Weights of a small GPT-style language model, trained from scratch on English Wikipedia: attention and MLP in parallel.
Each number is 128 + 24 x the weight over its row's rms, rounded and kept within 0 to 255. Layers, rows and columns count from 0. Numbers have three digits each. The size before them is the row's rms in percent of the matrix's.

# layer 4 MLP down (transposed), 1024x256, rms 0.0204, rows 800-854, columns 128-255
096:125176136119123119152091120144097162149125129123124111136133147080109175150109158145118168116120161104130129130130135115106137142136099165103149083134114129113086094087124135159145117119140119121127116136117176108165106088111137131139114101132137118145126114145161118145136169164139125120110169106136165138162083112114153131072127140108141109122097095134112147116106164137098156102103
093:158140108088142097114161152134161096119149116081100123143165132151135112112132147131147138087141157112106112120128069120125144152072124097101100123121132107153089145117151133138124142105093131130130111106118133110090138111161107102164117100152200114122152146117087101132116148122156130134143135133129128143144129142134122165135136137137076153166153161171101135123113131107159159143117
096:119178135089158156086129119113156118100179131113128091123132097121081157105145147122135097080133120110133148095130192120150161107102090101137116081102120140145115099123091101120145087158100103144153162150130104111139168160156101171127113121142116152138115140134130100168111142091108131150116109116143144098140120105136096145137100126119126139126125087083141089156149160111143130126128
186:111161140082162169138174153104171087106130081102094127160170152125139144140134118173101135153093108137087169106122096153115150105120155144116142101155138103119132108116139138117142136165158110130122093086089163157120125128147118125105131125144064154127118158135158134143138136151157160118083130116140073140135137138114180090148124139139127129082111131132167137124142155130145119163139
115:140105130126144155144109128093096115173162138155123142135148124116150100093123073128133184108126171090116080083140134138145141108119156140117127148146119125120158149130113109120145085142166109178119121117149117112144099078120116107108158162148114098136134130116150135113135139145121121145126138101152139143149139129122110133138140125130118106143120137139139132109101107150105124134105
093:106138127152171126150180145169150135140131135096105122123125072104166154135131164143119137149143135141087151146139137081159109173145102108156145130078180122121096135096124092099134136151147089128124132111119181134156135159133110121073150078115134100173130129139152167098098174137127124127126118101141104123082088093128167129101100157135122147141154106092098121125127140102124131123104
108:151142140135155136132099145148140109141128117116127166101091129131103120111130133139140168144155163110130136128134090093116143125181218119155115094107153126171117164109111175179112086103180146135113096092150112087120162130121152137114138146112129151114129117148135125121131125114154137127128096116089107145123143137127105133112155134132131134128114128136152111110097146169147113115089
095:137099083165093117095146142106153121133116147113150111109126110106093131166139115124125088184131132166090143140101139154130127133128099149160151122137155127175092076154114146149126112103120138100134142087107115135126097073156156146165140111164126109128149110125121133109120142159152144137135120127121144134122137138140136110130125115154130106115116149113129144156125105123089141082151
097:156127146145117108111135141159119172089124181123172148147097115133095104143096110152141142156117161145123135107109163129090130161119136152125143122138142151089083166167120126131126135155133157176114118122140153117126135123156125156162127167146135141099133117104158174070138176153108164139159152106121132139129109100094111124111142134112159124152123112135108115157134149123102084131106
101:167131143080107123160142137083125083084133078120147094122104103134148143152120115135156159155110155126107102107113090144131123128130168131148159107164130150151150150085110102137137172154093130122078158101160094116128145142172108131162128114104128143110157142107133146135120155144154109146085170141073138133191114102141112162120089113106141141112121116152140132136131149109124176089132
100:149135158123152109142178109162098128149125150141084165165128126093153130111140152126170173124117109117138166118119084087121101153124103146124128115097085137146137128119146146133116130126130133122136143172189099072159126131093148118120157129113126133119128109113136106174115151118101092123133143123163138093135154104124140083120125137168148156095104100091132122133120109134116097086139
102:147107095147141152097145166128154146172102116077151113179150136164121145143141115127144134122151156100145153083101149115137084113131120156106133048123137144098160126148122115112177119117152147155116084136128114093136167097136135126121136124075106135162142122083136136098111110113096152135113127131153116168156146141152101116125105170171126121129120164135144124084152147091122117144137
104:125144152125096114124110143089080139151138118103137096103099121119154131134119116152121137134127109135176151111118054157137146108171104146115165162101153132109098142088184135142154126145113139125135100164077131170122131135151130152115153122138158150122119118168191143158101149128119086103135146118120110150110112117114125086135116133132152076166115135127103101169085136162141115116124
100:112157153143134117128118107136133099128108153083117143121125095154171139108137138141100132099117086117143143123090135123122124090160097120134120130120149137124110120132133094107075130112136182116140148144147154155107135097155128154129118106131141142120152109108111129094169174096133095087172138116095137142151131139114137120162105107128145143080124120152085152099103093137126110134117
094:108124131113135102137107136066109162102110090096127141133114142137112135102137123078135128120121132121128146108100137112163132114121127159131109181138134122121133120140127134128093073136101116144089181155133139146142109158094101130110145085127136115140117127136116106097081187191165116127126137111150152124131131134086123114113134174167102112110128149105133121110141126142100133137126
094:114095117120141130145125100155109108104142169149123132114165141119125145108140117158119116128119113091087100096086084124114154101174116147150124131114166139111099110074082122129152075135087094126128156107089131083106123116151114129169100151102112133166112118168143103096144176106136125153093160123117113133142123171160120094142053114163128171111109159131129137113116120121156120119137
098:078144092108069145118109131162136139116133147141138138136128152077122149135119061185122138104122144148108186108120145117092129170122121120112155135111132133138130142145117136136150172124110129128127097122112127162121134107093109083112142155110172154178152147117135169149103127094102131108114150097120145160157129109127128128157155133144085107160186128129139127118134130165133116130102
100:103148158112140099149139089141152071138150116174132142197104093137121131165119161105116117112108104135180081117127108162152144123135154113155125163053133146108141147147174112138116113126125087137110139128131144104125110093125116134098124154141124158101166151139129100141115095147175142097116142141168157136098141125149132157141135084125112144133099092092127111122143135168130139147095
107:101133105145109150192101121100127156126173113142146106102150187130123118141120104132135097109142114151104152108124096090125131088139133096142124153146119107137109130132136118104123112113134181109127088114151170126123142109162085121112128152101094130120109137145129147133131128099141126144136146131131171148169126153150099128138089163150130113114164165092105141129125145106129140105107
101:115160154142135121112143128120100151102150110126179138093112156134139089153122164109142119136101156144150113105134117126149103163127106142143112122148214141129099112121105187146215132130095089160139138155112147117110102145138143110123127139135125153146185093126128148132104124136115157143121117119105149094149116139156115137146140128140147112105160085141166130155117112084141161165114
099:117110137118102132146127161182137127117096157152138138145114131137137119136129137110104131120143087110184130117123086142149123134105135126119117133103137106077078167086136152118127163147118172107164162167094146159145113121144105137156105189141108128082099103130120155117098105127133082126132120154119183129119133115128134104143119127147148094152136140115118156166108151073157143088135
102:116099094101112160120165147141138140109131173132149112144179141108099052164117122124152101119134144114113115156133108127139099099102101128162114136095111136150117088134109156100115127148170124113120191115148119133146109092148168125106136135149118145131134192107145120116127155177131152141079099188104124137125093105109127109124108098119124120107106068148165114133106106145144152133112
095:113181111134134134115147131128141109125131103123129137164138096166142144105154107111164149149147106127121136110167164101121111086128108187118133119144151119156132152118130087139161109166131121131082117125118153164105120126152148094124177107136121081123151138147113108134129116174104095117092106097170102123134186093112154108105139165084145112150112131119104114167127125097163109145110
093:156122162167115120136142158146129062121108090134130137130124109141137111126112119136127120122135140135117108129166087115114149114149138090124145129111135133134092147188114103118133147094111098167156134079116136137130130128128129120157126141126112189133143105162134109072125160123111108144112100149081118104066154147159176140138100146169106128136096138132113060132098112085177129130145
100:109129149150123110141177113092131147116106151128131109101111155138178081118130143113153108140150072174173115153124151118100125114120115122108173139113086057121155159093139135129129146104138136138130140108095125162140136123136150137208131093140140127149144103149119144130118117115118095167129110092099088170166132137132158124134107119127148135117100145119143156137138133093117131103095
091:139133144082156139140103157136066116111105151192127121086137152133124116118164167140071117105152139127133158138095108100082126135180130131183149100107123166101110142099127110114090129159120151126157146138130119121113116171109105084101076125145101136127131110139103120156119162134105139129106159150119169131131108127135109140140087148103135103139143131085142140132169129143105096116124
100:126157136111127120145104133120146084075127148124098149141148122134155146131156123159120156108101117162108116137086104135113144132056120134123116093110109122119091143159115103110131121115117193156162137116096098144128108093120135114109165154122098121131105155123130093152113123127154160170095116148142145134133134116153147145156125111132152106149093120138123139125111112118153135133200
109:125128174114141109134092115096113090107119112107134163140139118115108117160165130108180133123149141093137123131134158112096123136110171124133124114148126090142113143115101083189110188126150128141117131094142125121143145143128125128157130060150128192125100122152174071129161151150115104077106149162141181145148141106145160152144154066136113128132129099129138147119154105157113120126174
101:096087139117127107102132088131172152122132151175092093124115135139110113120108144115109126125136073077166135117094170131141132122146128135105152103117103160158145133089081139167105157129131150135129134148161139119144116146089092126066129131128133086145122129095142161146098124115138132140098130134150122129157089122135131117153091152111181141160108098112146113120130124153087109111081
099:148162122184176148177113172136145128119111144118138130133098124125112179150143138165121108143125102141097100131112129109138090150117144125160146188080128151146111110091144071118146099135115137148165088115135165133071135109135105136121107109149110126129140113119146136125112155117162133089165161121123103125133163142122100080158118130116120156136083124170125159167120154157147101113136
103:084119130156107080096114146102148120072144172138130143150128163144116114107114181105154130109129119126097123124133125149125092110157111115159075158092128125119141153105131127109141140147125119131120128123086154132140166107132142131112155194132117131088120145111133157175144150122120144151095123178140132104130141136114172133118151120140144143141148137145176117145140153136128121128106
104:130146113147167172091159157099164113107124101147110170127103154121133138136128125140107091104114157106164120136094109128108140116127115169150147114137133163125139125141091141116138119131138161121140091148122160123129134146171099136122136163138134108121161124150094117135114095122123116114077128154121100145137110114141121107152142096181148097142106164117146145065148142145134103130108
099:094069132104139141130112136131125164135041117090136164115102100100123133147148133129092105135104114174116198121134134139144120106136132102111148131107142104127124096147145149104133113151149138113099111112129122129096152117140110118112098163174144133120164142148169180143131101139137166127143117088143104151111128155172105130131095153133110154132136082151141137165072126101138150133082
100:103166187142109135098114143087134120118125135121145154115100178125114199132149094130140140120157146143142133134150141110131141142142130135130131109071122140101143131153111096110135124131088137163131148131113112109120144184142135129113158121133144090133097118113121149142155158119149123123124126128163122134108151175123122166114129129109089142117168086120118095133139175166117152142102
102:127119119134124104140129126133137161109128174125169123110120158176145133127148118158126125101136154104137153164096115131132113107161132147124112161115207140093078156090130125162115098131109111092129101181120133098130087129100130160145101167106130133136124097115139162096117157134114127170108155109115148067111102125153145134104170121109143169191112120122127128119139107088160129102167
103:147132086107136106112116149138112123125102113150094127129149103181125124120147152184136128093104128086117127155150132111120118179175094140161127130173158145142124124105138108140119132165104123130126152100136106101102161136082092162150172153140131172132126125147109113152059122126133097134133108123128125129147113127144081147120129115119099092150130142118184142174089108135176157101140
099:108166145126128186133134105111122093149153083140157151150164127132130071103116107132078107111032159177161123136148118137100158132120180149129170123139131100156148132117121157100111125072107130106114120143086110120131113111114110121144140102131132123118140077142123119119111115114141115146082153139125128133107160164143130118164115093162125149158171131117123132119159134091138119169094
103:086134142132107120068091142133153175101112130097141147129132123121105094153123104131112139122079146127124174108107130094097118127156131126166139179150094137124120046092145149113132128146089181109170180172153159129093132149111120129132118130146149125146122111134127136135134158119149097123090127171112143129175099140151070122143123139153130112157113122122157130163136128101160147151091
110:117130125138101097119181143124163122155130133133161126133085076087101193101151117126117110160130153128177138141107160168076153133151139160138109114062138087140118137104147153131137126131111159122154149156124108174114140093118129140138125109123177130119117088108155166133147128131116076128113119182135129128145100117112128118147153162156085137115100095139124123146154122137090144113121
098:160108146098168105128121086194083140093091092164126101108142083180108137122127128125145106139159161118145106115108123116079152133125113100109109165151133156096109138113157120123113131134197099132127133117100142174117135133116165123159129126078131116111128111141135106103133146131155183123164134140155145143105145119081140119149132147107128121103109115135143150091140168106124140107150
099:105119119110137141091154129097134118131072114140128161130098112155139069152145148164102124161123130141128152100107126188097141111118145133183132110128091108146152101106152171076174129116153109120111135133079120128113159127151094166105112088139106116138135157091128130080140128148129143101140127158132113139162123139122143111092126147158140107101148172150136165134153139106133141177104
101:126130139140078136134136115100147101138177172081117146142117174165121106125148089104175160134104131151115131119127113107128115128160129126131159112102166123121151151091103102129117102161154103127063166140133091120155121163136184152136150124117100095126088091107111098144122117132132080132123127174131137139072111100188138091164133131106097118168164165118079141120153135122098128175118
097:166165130117155132117147138144120110102113120134155107148151163118145090146144103147159151139166116139107120142094142122150169064104147104080132118113121130095114136111112124127126158146090164087065080112136137118077120113162105133120137147120165137126119126085137161120148139100125156126118107124147115123135159132142134110116121104131114109130130107122155109128117113094129137130135
105:116132103132173145122119119123134074145129095120100141132121101127085123113114163151120157130130146124160124092120156114099124148137165190118098092162132117151087093110116082124123081129177114161088142138126163111112125129115114146105088137145163114140114149143122128175100105157133140107126161136134143123139109114086134100180134093117133131125167174130135124107123133148162119114108
099:159140111125162142129080129122150152137116129094113109135095127105104165133111146137136158119090085141110084157127161099215135109150138154105133172151135161152125156104117153167150155112148154098145117126142160174159190127144140130099130117108114101100127085127085143146109096160121094124136108117150164117141139141091087135123131133177105135123148113118125121093097125095097109116131
104:087129142126113131086145105134145144156139158158068110148115150120099133122136128121114142112107168110121148131139140122125120125145190102137133139071129129163079094143158169134115102115147141142114139142127068142089147160143152120124090093142111153119145130123162129126144114115151096097075102148150112132102150174107106140194167133124084116138145137177125128105145137130159138139150
101:127141141097144124158113103134111088098178148142109113125120108095119157156117157138140127141105136175143140142141160115132121150104103124193113107164149119114131145157083132119135124180162116157111127143125160168147129132115116125081123165126154100124097142136180137068103136111112091159109132092132169159124141120145186121117147142128147109153158141136097154110124139148103092109167
106:150113122135103132123142137093181101124166148134123155159101144119151133133113130130161083149122128150136104120164141123096128074150125135125115120146134123119108185091104096131172082157120118133124161078140144139162148123124110161109080129125131124107147097135119140099172114115166133133128085141094135162172080145148149166110154088150120171136135133133121092122136113095113142096107
103:119151144148164106139122104132162091163158104117100156128112137113138137106136137122134116090103169127148134150109105143123147090098142133129164129142154118090117134134100106130151098136086131143122113170101139139089126144124175130095098096105096150136098118129142135142151143161175131141117099161164106131130137118125114161160139160118163116092148124121161144101149106203159129152134
098:157169138146122088146132149104165116139170159147128132139097135147111111192143127102145131122130099160164111139162109148118131094093136124100150158105112113127135123119137136139071120118198084124085171141174127105123107106182104105106062119149136169114133124089111119112107104127153128117112157125114140122089100132111165179138131124113097128128137130096090137150107125124188132128141
095:123141115135140156154112147135137103139132128106166133140113151141112133097105123082147121121139147156111141104114164134113129104125109159124134177111124098195124134145142103126145147102137124138142107086113155221098185166153140114123115111105105111095174087117090192115108136095109179110114133157108114119121135132134120092122147152083104142082115138164132117091141137137115130143155
101:138181116146106123143102129160111143147162127156086142090206132138101078120109098129150155110141136144132133096101150155131114163156143106148072101111105136109121108089120128152136106130141118147108105137166133120119116128111090135159166136111142138132114077150160088131131136097104135127133123118140159117093150125106130100114149129099109205164142124120161152166143137127143114099119
102:143185124121122112164150148076096123086124140144115102080157107176106116142108089136133189120119143156138139078161127143082116128126127139112111153138137153165168116134104105176113133154092135156149121098105130099104107141131195142105094126107139164173162087115116145142136108097111143156163111107117149106109102100156142126124124167109151116158120126135115159167133097135136104143114
103:125131106156114143154131137177134094107112113109107128153104113111142124085116088143112146160122127141143096120101156121159104108137129113117123138171097110104163150135166093119141110120157106165149120152157121128127161178136088117191141140156138139132175149109128166101079076141066151126097130081129127154139134148120136142109113139158091189140110143125126119122126122126123121140067
104:146142116152174124098169132117081175136152085141133133107157132093128119131171153099146129129147103143173178129156109127116136135120124140096124124158146150077143134063138112126161110168088143102126132115113158133091122152123157102112158094126110114084099102145118120128149166104149133173117127126124160100096117106160138156149123127123138142157157100109160158099163133127108168113124
# layer 4 MLP up, 1024x256, rms 0.0828, rows 801-854, columns 128-255
099:170128144146167164175110071190129129095103189145149154126131148109157134114124155132121173087152111150122104101104131144153129177141130112147108107128145114110139118158145156149138117147123134126115117127124143102102131133162161141130146158099116165120154099165177133151120160137100164136129123153146168137122145108115132134147120123113130120128125177113107081107138142112106102153084
102:133118128135150138124076154126165125164107149131097153142078137136093082146109151150144183117134127158129133152139141153164159135108114129147179153128174113131119130151141126140172161133123169136157159084063169152128092160115118111119111162155163076106130122094159148077103188121105141119158123133107117106123126125131137133106124159115101124121116134127106166136113133106111112117144
150:149158124130122140130159108114164111154112124129149119113175134106125103152163135171090123158084118102117128135093090156119167116136160161088157131100119137102155102107154133112125123125157141111140116094091159148094102088132155145129103080112111141090120149082121147123132120147115145115115159130164095115132138155132128104158134108119156154121146140092137108156113102141105152146123
107:147108112160132097151107096111072153161108152133128119070147152137132114141173139129154123107172193085151091101155152061161088138120111134149108111115103114086103125074160124137121112147140076139143127097139158130137117139119119117129170148152165104083078098144111109128097164107099124144106146105131090130176139136125151133148147113105123154120108110123113134158114169142125130129125
094:139150120158115128108103102135085073136128110110152115097098144126146113147117092108119118140189103110145105099141110184111113117089143149125123158119127136129173135135147115153089147132095139126095124135138154103085104121121142106127086113175098103105146101138108100168210144104098156135145095166162109162142125155153112141156111091142096100133088151128137125110153112121084149119088
104:142120110137123135104116118126155123147080158113120167121077163117135129123150132146128103126120176106097139145148085141162171109122085137119135134089146139136118103093114095164101133113132132170107107107148144123104172174127130144140169114154129136120115162160092120130176107115109125150122163108118167170096187104134146158113184145073115139116145071109095121136114116134108155125088
097:112143121131173123121123159102127191159155159131141135130113151112102113106148114151134123145103133128101117127103177112092134151147140093109181114117093101104096097092123153124140144109114133130075148127100111114101135122121127090088101081087157126156159062098110121119159115111137118127118131141137161125161168129127159151149118126120167099158152166140124095083173082114149117117124
105:116120089114145099098158133093142103146122112125108115088161141157154136095143129076094163138096117129129100112078109127125130152133124151110118138122152105153148120103087119149124133076178139113161095122141128139105087116110158137138124097139210078098152155098108088112092071113152067117142107124146134136147161149165140132147081131128133144092144150123128126124128133155127126142125
105:115148109153136098096098089123167161113121140110102118161190136135122130157159146137128130134105083104137135114133146145131139142160091123125078072107124106154142102124141112104063085079141102094160133138073156125117149120150144133134135115140123123150116102116141118114113105150115088123095130167102127105157131102100119139142142127177130109165134122145137124133131181112122131104114
099:113154090089087133125125130142158188171123107091155164131087144125147126127111086117083133090116153162120126153104115133133166126139110135136129109142120160132138100116128094151145096145150120139162151129108150159127118150106082156097137111138127079112065121136127141113153114128146126168129078136088115183121114101146144115154114096116110088132176141147178149143138118114105151148113
096:139127092126129085126142102117117116119097187154145183102148101111142133163130146081108102131114112124161129125113148123167128126135126132102103095134133120115087138114131119148112147127070090136116147141147146161131135110118134112163099131131109100067109133153104133109101099178115115142143160152122090130112107109138122101121162111126155155159119132144173106145149127100125157106121
103:146097147149116133146094125162140144119124139109126139112138163094130090136119142135098110104068120144113065163137124110142178165188164086168137116101083096101155125111140133126106179134120081128111088161145154135137123156133115146102089143074151153147104153161114174128094144105123123142132078137163111119159130152113097142110128141170136154128136127111119144127151146137136129135098
104:124138104143099142150112138098137154139108152103126120133126136119126164116153096122126082151130131135166137127073111124139164139122096145136095115137131138105172151124155166136140148084143138103125167142164129092128097125133103138156095137162129150087091106125158091140148179146115130140110123123105122126094110182091137162092106121117134097134133126142093113128112151135116133144099
096:156126128060136133157144118144150141116175131157172146094133114123117154112117139136109117144089148109134136110117120120109150127109139092111087116150079125100121114102127115090143140125141148099167153077107155140163130118133149144108114113141151138098075137108159171124134124143166170188111141180115148125135154110135108132144121109156134117148092085122129150101161081131158083180113
097:130110076138158162125117177125132139173151094133088147091161122124142138176122166126148158148135093170151133158182091127150130127096132120143161149127139104082125114211136138122152135113150185099096131113139106148119142130144123141132110118103116103132129141113135117155099121136125106145162085119152141124092149111147158189129115110105154134122100101155130120097152136094136131173096
097:156102167165133135140130117134129168103106118118160172098157090136119168130136118092105160141144096114133102139127091129170142117090103119153131136107149139114176149123134158153095112149125120137113141157084129095144154134175152150082138166165151090118097124142136107132121148145104116099106119127128127138124158113156123112148085114129131131116159177139096153114119127082117130098141
100:162155127121114155152131153150080145124132151109117127106116107087137158145159136178120156125113112102045132124169176071163137127154163157186119154105115121142106088123118083124162127140122061126114155155142161118147088096152139122126115102161122093167120078098157121091121123138134129142138145113137111150108149088080156130158144100139119129118161125136115122112142125104122106148097
109:160089115133101133115155098096135130139131095147116141122131104101161129154099145144108157121140094144137144179155096119115091143157119159140139121142185137182135189075133101149160105124124174112097114107091109141088111178104133108111083127139117130082148111116160091153164128106132135098168116138158174136133090121111102142140111121154151085135153113105129141091106154119112133116128
095:134075156150122135160112122121114119123140137148123114131105103118149111169136110182155123154112121141140122151131155106145115114170146126126158124122113127099145069109163108137111118114122132146151097139116165106138094156118120170159160133096117113129105096119151137121146118128138098106148170146166134140049124113127144126141116123113147152156179148106151125138154124133093123110114
096:157102129113120163092085144093082123147109121108102119081125124114140136124137117167164094142148171143062096123138132112149156135173122122163180133135105125143190084151119142114135110130126127134116096105142137121160135134145128116132092084096138120143132096132124131101135167109137168124114156142086132147097162117110164151097175169138167154152147128129138125089204089176140135117147
101:111129119140136135119122096097115138097118120118107141131141148124114148092131108149124152151144147116148175085105129111128165171157140138121110087148092096161105126119105127143124146071087139114163163114114140158096118127113109144131102130099150128113120126167055128117093122085136109107181154120151089083136097127147131106098126118122141137117101175112119139117136167124092109146114
100:129130129144115114088135123192124116123104129144128095124144157111087130143081144090120155106148189099141125125114153189111148152147188149089092082090143137130184156136117152129103126111116126080187142134089114076117093133131153143139110118101125137140106106093136142143092139139130123107131100152093106147128118148123111107160073102141116073095149121161153098145143162120151129119117
093:175186125140190136122129113151135150112073165122120111134107139113094131174138162127102118148131154135138171097133115117094160118139143115155121126133130161119100160117126173123172110198136103124152165138133146133111155113119116176162127137114121122121107106102124128149111112165131114126146100130133104144119142096108141106118135151113143109075131131118128134081110097128148141162145
095:136129115118130167111099132127154151131149167127095111127160075093111128128136137151161138144117159071124141147099126142112107137112132121123111113160125125099102100159089123128117120106151105115092117106152117139103119130113149103143141109150118112143070139135168163132127183169114149113096134156123125112118145133129140158121138114122141123111175123148135077090139117139122154112145
097:153115114099136109170137157130126109115146104074091112101133097135152124143120101140151095152160146161142148120149155129130129117125175131119130111114153150103105131120115150122173136115157123136146152143143119142163107125108120129125085123142145116142143091159076133111086124139136135123145108156115131177140144143077126087110120099134065140138142123139117118099158104121151126165085
109:113115085194124117141166102152132144142105146128126138143144155159081132147157104134139080149112090125160098183117123143121145141132094126095115139115166159160155115110162117129171131155183104140114122129077136154144119166134138153111110100136091103103139129115132147147114137111141127152115116121119172109090118127155122159133108195113152129077157128103168121106122145122111150172123
106:081162152129135159116101138146150105135143113098111142135150125114124127151136142089136092111127068129124124116133141136178139106116144070117193097176138098161124147143118101077141156090157163101161123149128146123156113156113150142161117127126169134107110131171112100072145111149119130146136154132141132129135140117122136146109049126164121118112147117119145131157109141105102137099140
102:103180126143152113114114109109110122154125124083126125114147116131122135132073136115122120156125122116124115147107176129145136122149107077134102112081143124142093147084156130113127150105086100138153103160157127113177080136152097106178128133068127108140114150166068118138154114170104103109102092124102114161089129093070156114080153139133129069121141126124095123171124150119156116123134
105:135138115090127088127171157138132098147111075126122148144117151165160147100117163108186150141158128102182117134159138155148153113116128139104153125151094144149135172117123081172116113118100113131126111090159143129139148113137129123149085125130111121088133082148152118115088128135103148119155114118100157135095128117137124123084130119087136148117146150148095129104120134132107112146082
097:192132154091128138153145098149126122126094124122122125156158114131145105101086156131130104183096145155135140093092140140116135134117159148096112118128089121143125132120154116156100097159147151136115131110121123121110130101088139118125146067183133118129127134148118094156119160148074152143120122133137135108115184164108111136163140146128144148123154135116090134091140087124136155139171
098:125154140133115107116157096160087112128138129166136079104124121151150135121097137110142135144125104119130143094148122165136129115119118126120117137126127096165174130133139119130118131153105123116136148101102136116161064114084120081140104076119139135114086087108130153105118166161138144154155127129135126097122100154113102138102122095102112145127139089099119145167124141093134176119126
095:114188129166120121050169090084142128117143162128127149112142152127121139141112122123088114157149170104145086157136112125117134134135122120140117124134088127125037116080129142122119160100130101113154127070100158138149123088126086081143138125128162119132098095080086109131129113109131125094118108138122098136177138126138106134129117084171133117159130166068154110119132141094157096133151
103:136064131097165101164120119128130138123074118096124085116110095087189121136170097103159145152133171121164120123156105169143122157154097133095132152112141135127123165091177125096149132097143118153129117124167122139142136168109114116116109176142114183112117142125151117146052107141119127171134117127106136080168132128120137137089147113174105155134118123115089137103094108130104146121134
108:140114138113112110111085088154150121124108079118125095148117100119154123116150121127108164142132161121103114131127172183162162146126135127127120136120175170118171130120128126169136116120132180148160148126155153148176109164132140133129134134127156135114093124109135119170098129120109143089168098146114139212135150167149106107128073144108153119126165160103142149110088126156097101149151
103:144134082142148126143170130132120097135091135118126136113173070133104130162101167130110119161089159133144129130086104121140149098079150116129105141126141113140129106124130140094125101130108109116148128115148135099087145132155172126181081156101145147113140160121147124151158157132141153180102118123138091098115144112092145123093109135150079139146121145118135153151113162159105127141110
098:135123139135111121103053169155133172063158138107134121124124116075139120083152162113115168128165185113120138157101112125142073165173094103149094098122128142124087133117128149161128145138129118139149141092098137128123100170124121102128124118119130111133121128115109120137163113137136141127169127131145113125114137139101103100098134107124084125119157130131107129179136143156124153081116
093:140100105136164107170130126123122121106132124093138154165098163135160112123106108162135097127094135129174140112143125101142143164157149147110125097130156129114116149111131149131114168158147119132135136112131102102139064129163142121150149085159130145145149074127114122168117153137149134114155144117151121182134164100125139149086156113092151121162149108078069154131117107128128130110146
102:123105152105121141112155140114113145128101104117115125161134122114166153102120146104151108096125145149145124111099118143167145152138089118130174149109112116106144149106138113142066134115097142111162084116165097111104116139158118123152120138158124095168071109111129138093149119123150107164146166155127161142125138137135123134088067108151132098176126117088150170074144072153131074157166
097:134192122117161156109106127086108109113137187116114150114078110083115133111140166131084150187118130116111131168141096103133122120101155094112162114148149148107133119121069114141141107142087146109161128095108132128110117134143100123146107158085128096125121130097143116091108131110143158096102108133123125119158142139169125170158112111108155152097142164109100119121175144105108105166122
105:144132151094152150120128166129124133140132111149123132113145147105122119123097108095074120175101159161151124142093108134158111160139112087136128136118126121143143128128125122129140144099176120102140121088131123137104130132104143152166163138138159167106118136127116104159087148191081112142123136101150099118190122115115156105156111101113096152118112122113072115124161136139151085139140
098:175131134142161129120172110150115110125108146157157094105170133149111103140144134156128112112110138091124177128102149120175110144124122122111134127121102101116130141144093159149120120091117143115104098169111107083146133095083116155145141132083094171096150114138120152130120151131105126090128097131161094141131127110124119139100132153113138084153098145078102121126145128101086116087150
101:128143098111090126121112083150118159155119121086107183140112152114125117143145175138118099106152135127124098093135108161109137135148149148151081139142114116140124118131169136110084120130143113148114122134093132096107099123117109143159129088154103077141129153118154132131078117090120145098131140141113122089148108157141157103127116088110158163120139150138146157129116108103141129147142
106:148134105155094137110132151149135127140105104145117142140125118147152048178136141124128145115177130121124111138109161138129171120117127168120099144117133109090137111070114104112087119092154112092110156143123090107091125130122100099114126110144098075130137089144092159144112103176091110117131105158147106148105153109126148058105101121154091121130133162116109142132140146130156154141119
102:129114117120174143125153123084118115169197127181114152132141102143144132117182078073145124119103159139162101138138114113107135144098098112188079135120143088167122125109156127141159141077134063171111131064114087122127124112097123118136123138163080105129124129139152106152116143135128131104140187136093152131147157147133162072108148120109144137119150107157094149156116114138100092131090
108:121090101161118072127129115147103093164117110138157146100157133134158117123151118090159111176098126139132139153123138123126097103157142136141164116118129158138112116113136123100133136120131132102107158094120158131108156147100134143121114099180158138125083124118179079150129118158156143130148092123154109119158111126118125153126068125154137168145157145168118136131099120102081177132123
105:141118124164086103147160145107075124126115137127120130131117133118106125107128064135127104105125123101127131126111145120128174135150123139094140096117117155159134144115141122143129141136149119144143111108133124115114189107162156189126123111127154120120148101126092156085126088090095128134153141141142110121142136153149158120098132107143062133109146135198105149121151134114115121173131
096:134078136145164108149113143093119163157109097139087163184113145095154080181104133171086093098148130145180143124107101127110138122108116111121097136158178135150116171109126147134136104125136123165170151144159136146124091077123105093133120182140122123107115103137125114138123125130140136143136086111118146140154118138134122127095156156122114118119112154111109140144156120141116105158113
094:122082125143141155123106102142160123132173136180183112106096115145162157147158119179131149139141104161136163162110156144121128125156135125119134073117153135092126134123140107136134185096133116125103139157174138133141153117123121100147153116120125117131100110107062138149122147142114113104130153119120144135133148131095092133121125186149125130144115163139132097109187131093146088119082
103:123091134111137147143100118120101159118109125139108153113117135086137137121090107130116079124131180118134162158119078104112101178145115127136135106135140148151167152082125134134148161152135150136127130137121111116114130143125140126127174174111109117144158146154110149169157123143102148128137167177115148150134136125109118145066143149076113172105084136125138143126141177120107141169082
094:131133142136154124119129113128128123085142081153121134141174147156111177143131132127129096117144123135141106110096084097121164149133130134182148156094165101161151079176110122135129101141119140096109127107168152109098122095124178110165116109128113127136127118142139116104081115119148149151162143118117122132120163072134115136115122104120150115154136168125133104101094112098151107146137
101:124123152105128128143101128149112098107158132109135090111127125135127147151148114141148154151111137135128146139114123152147116136099123141119155068087105108156134139137150175122136085067116110097113149123125110126086101113154154114107128197133084162126135132106137140154110137143125157156167117145151134097093143144158145133148140152114149094120134100128112156093098077120096154089145
089:105087127113132135123172162114111106124139105168089123146106118080122086122123131111164171145118158116134121121130120107116117119165126178069138132127127108175134128160091144108147135078103122112124128141158166123105112168101119117117160079140140137129139135160150132097127167156159134111136105111093104118155071099094120065089147116130145163114136143088180105105127178100152161125117
093:159102153124176108126159131177111171130110087109128138093132134105151182159120112103126095137151135152155126137118151147140174143134106142176125096124149156154129122130064092146109136128118144138151119116114119142138107097184146103119169086102143088103133085118097115132163107088161150119187121112091179107119157079107144095150136075125125133129147083139141119141150165114098131109180
098:107146127129119125127112127146121152137128174115152083151135143178135124132162144132110138100083159128107118116110133133148125147131165114148159100158131080142098147154117113137128111129099119133140162112100154100116135125119147133119123115153083145162094169118120119080108122175133155089157147106170085152159089121099119148142130114120118105124144132124104131113115096134110125124111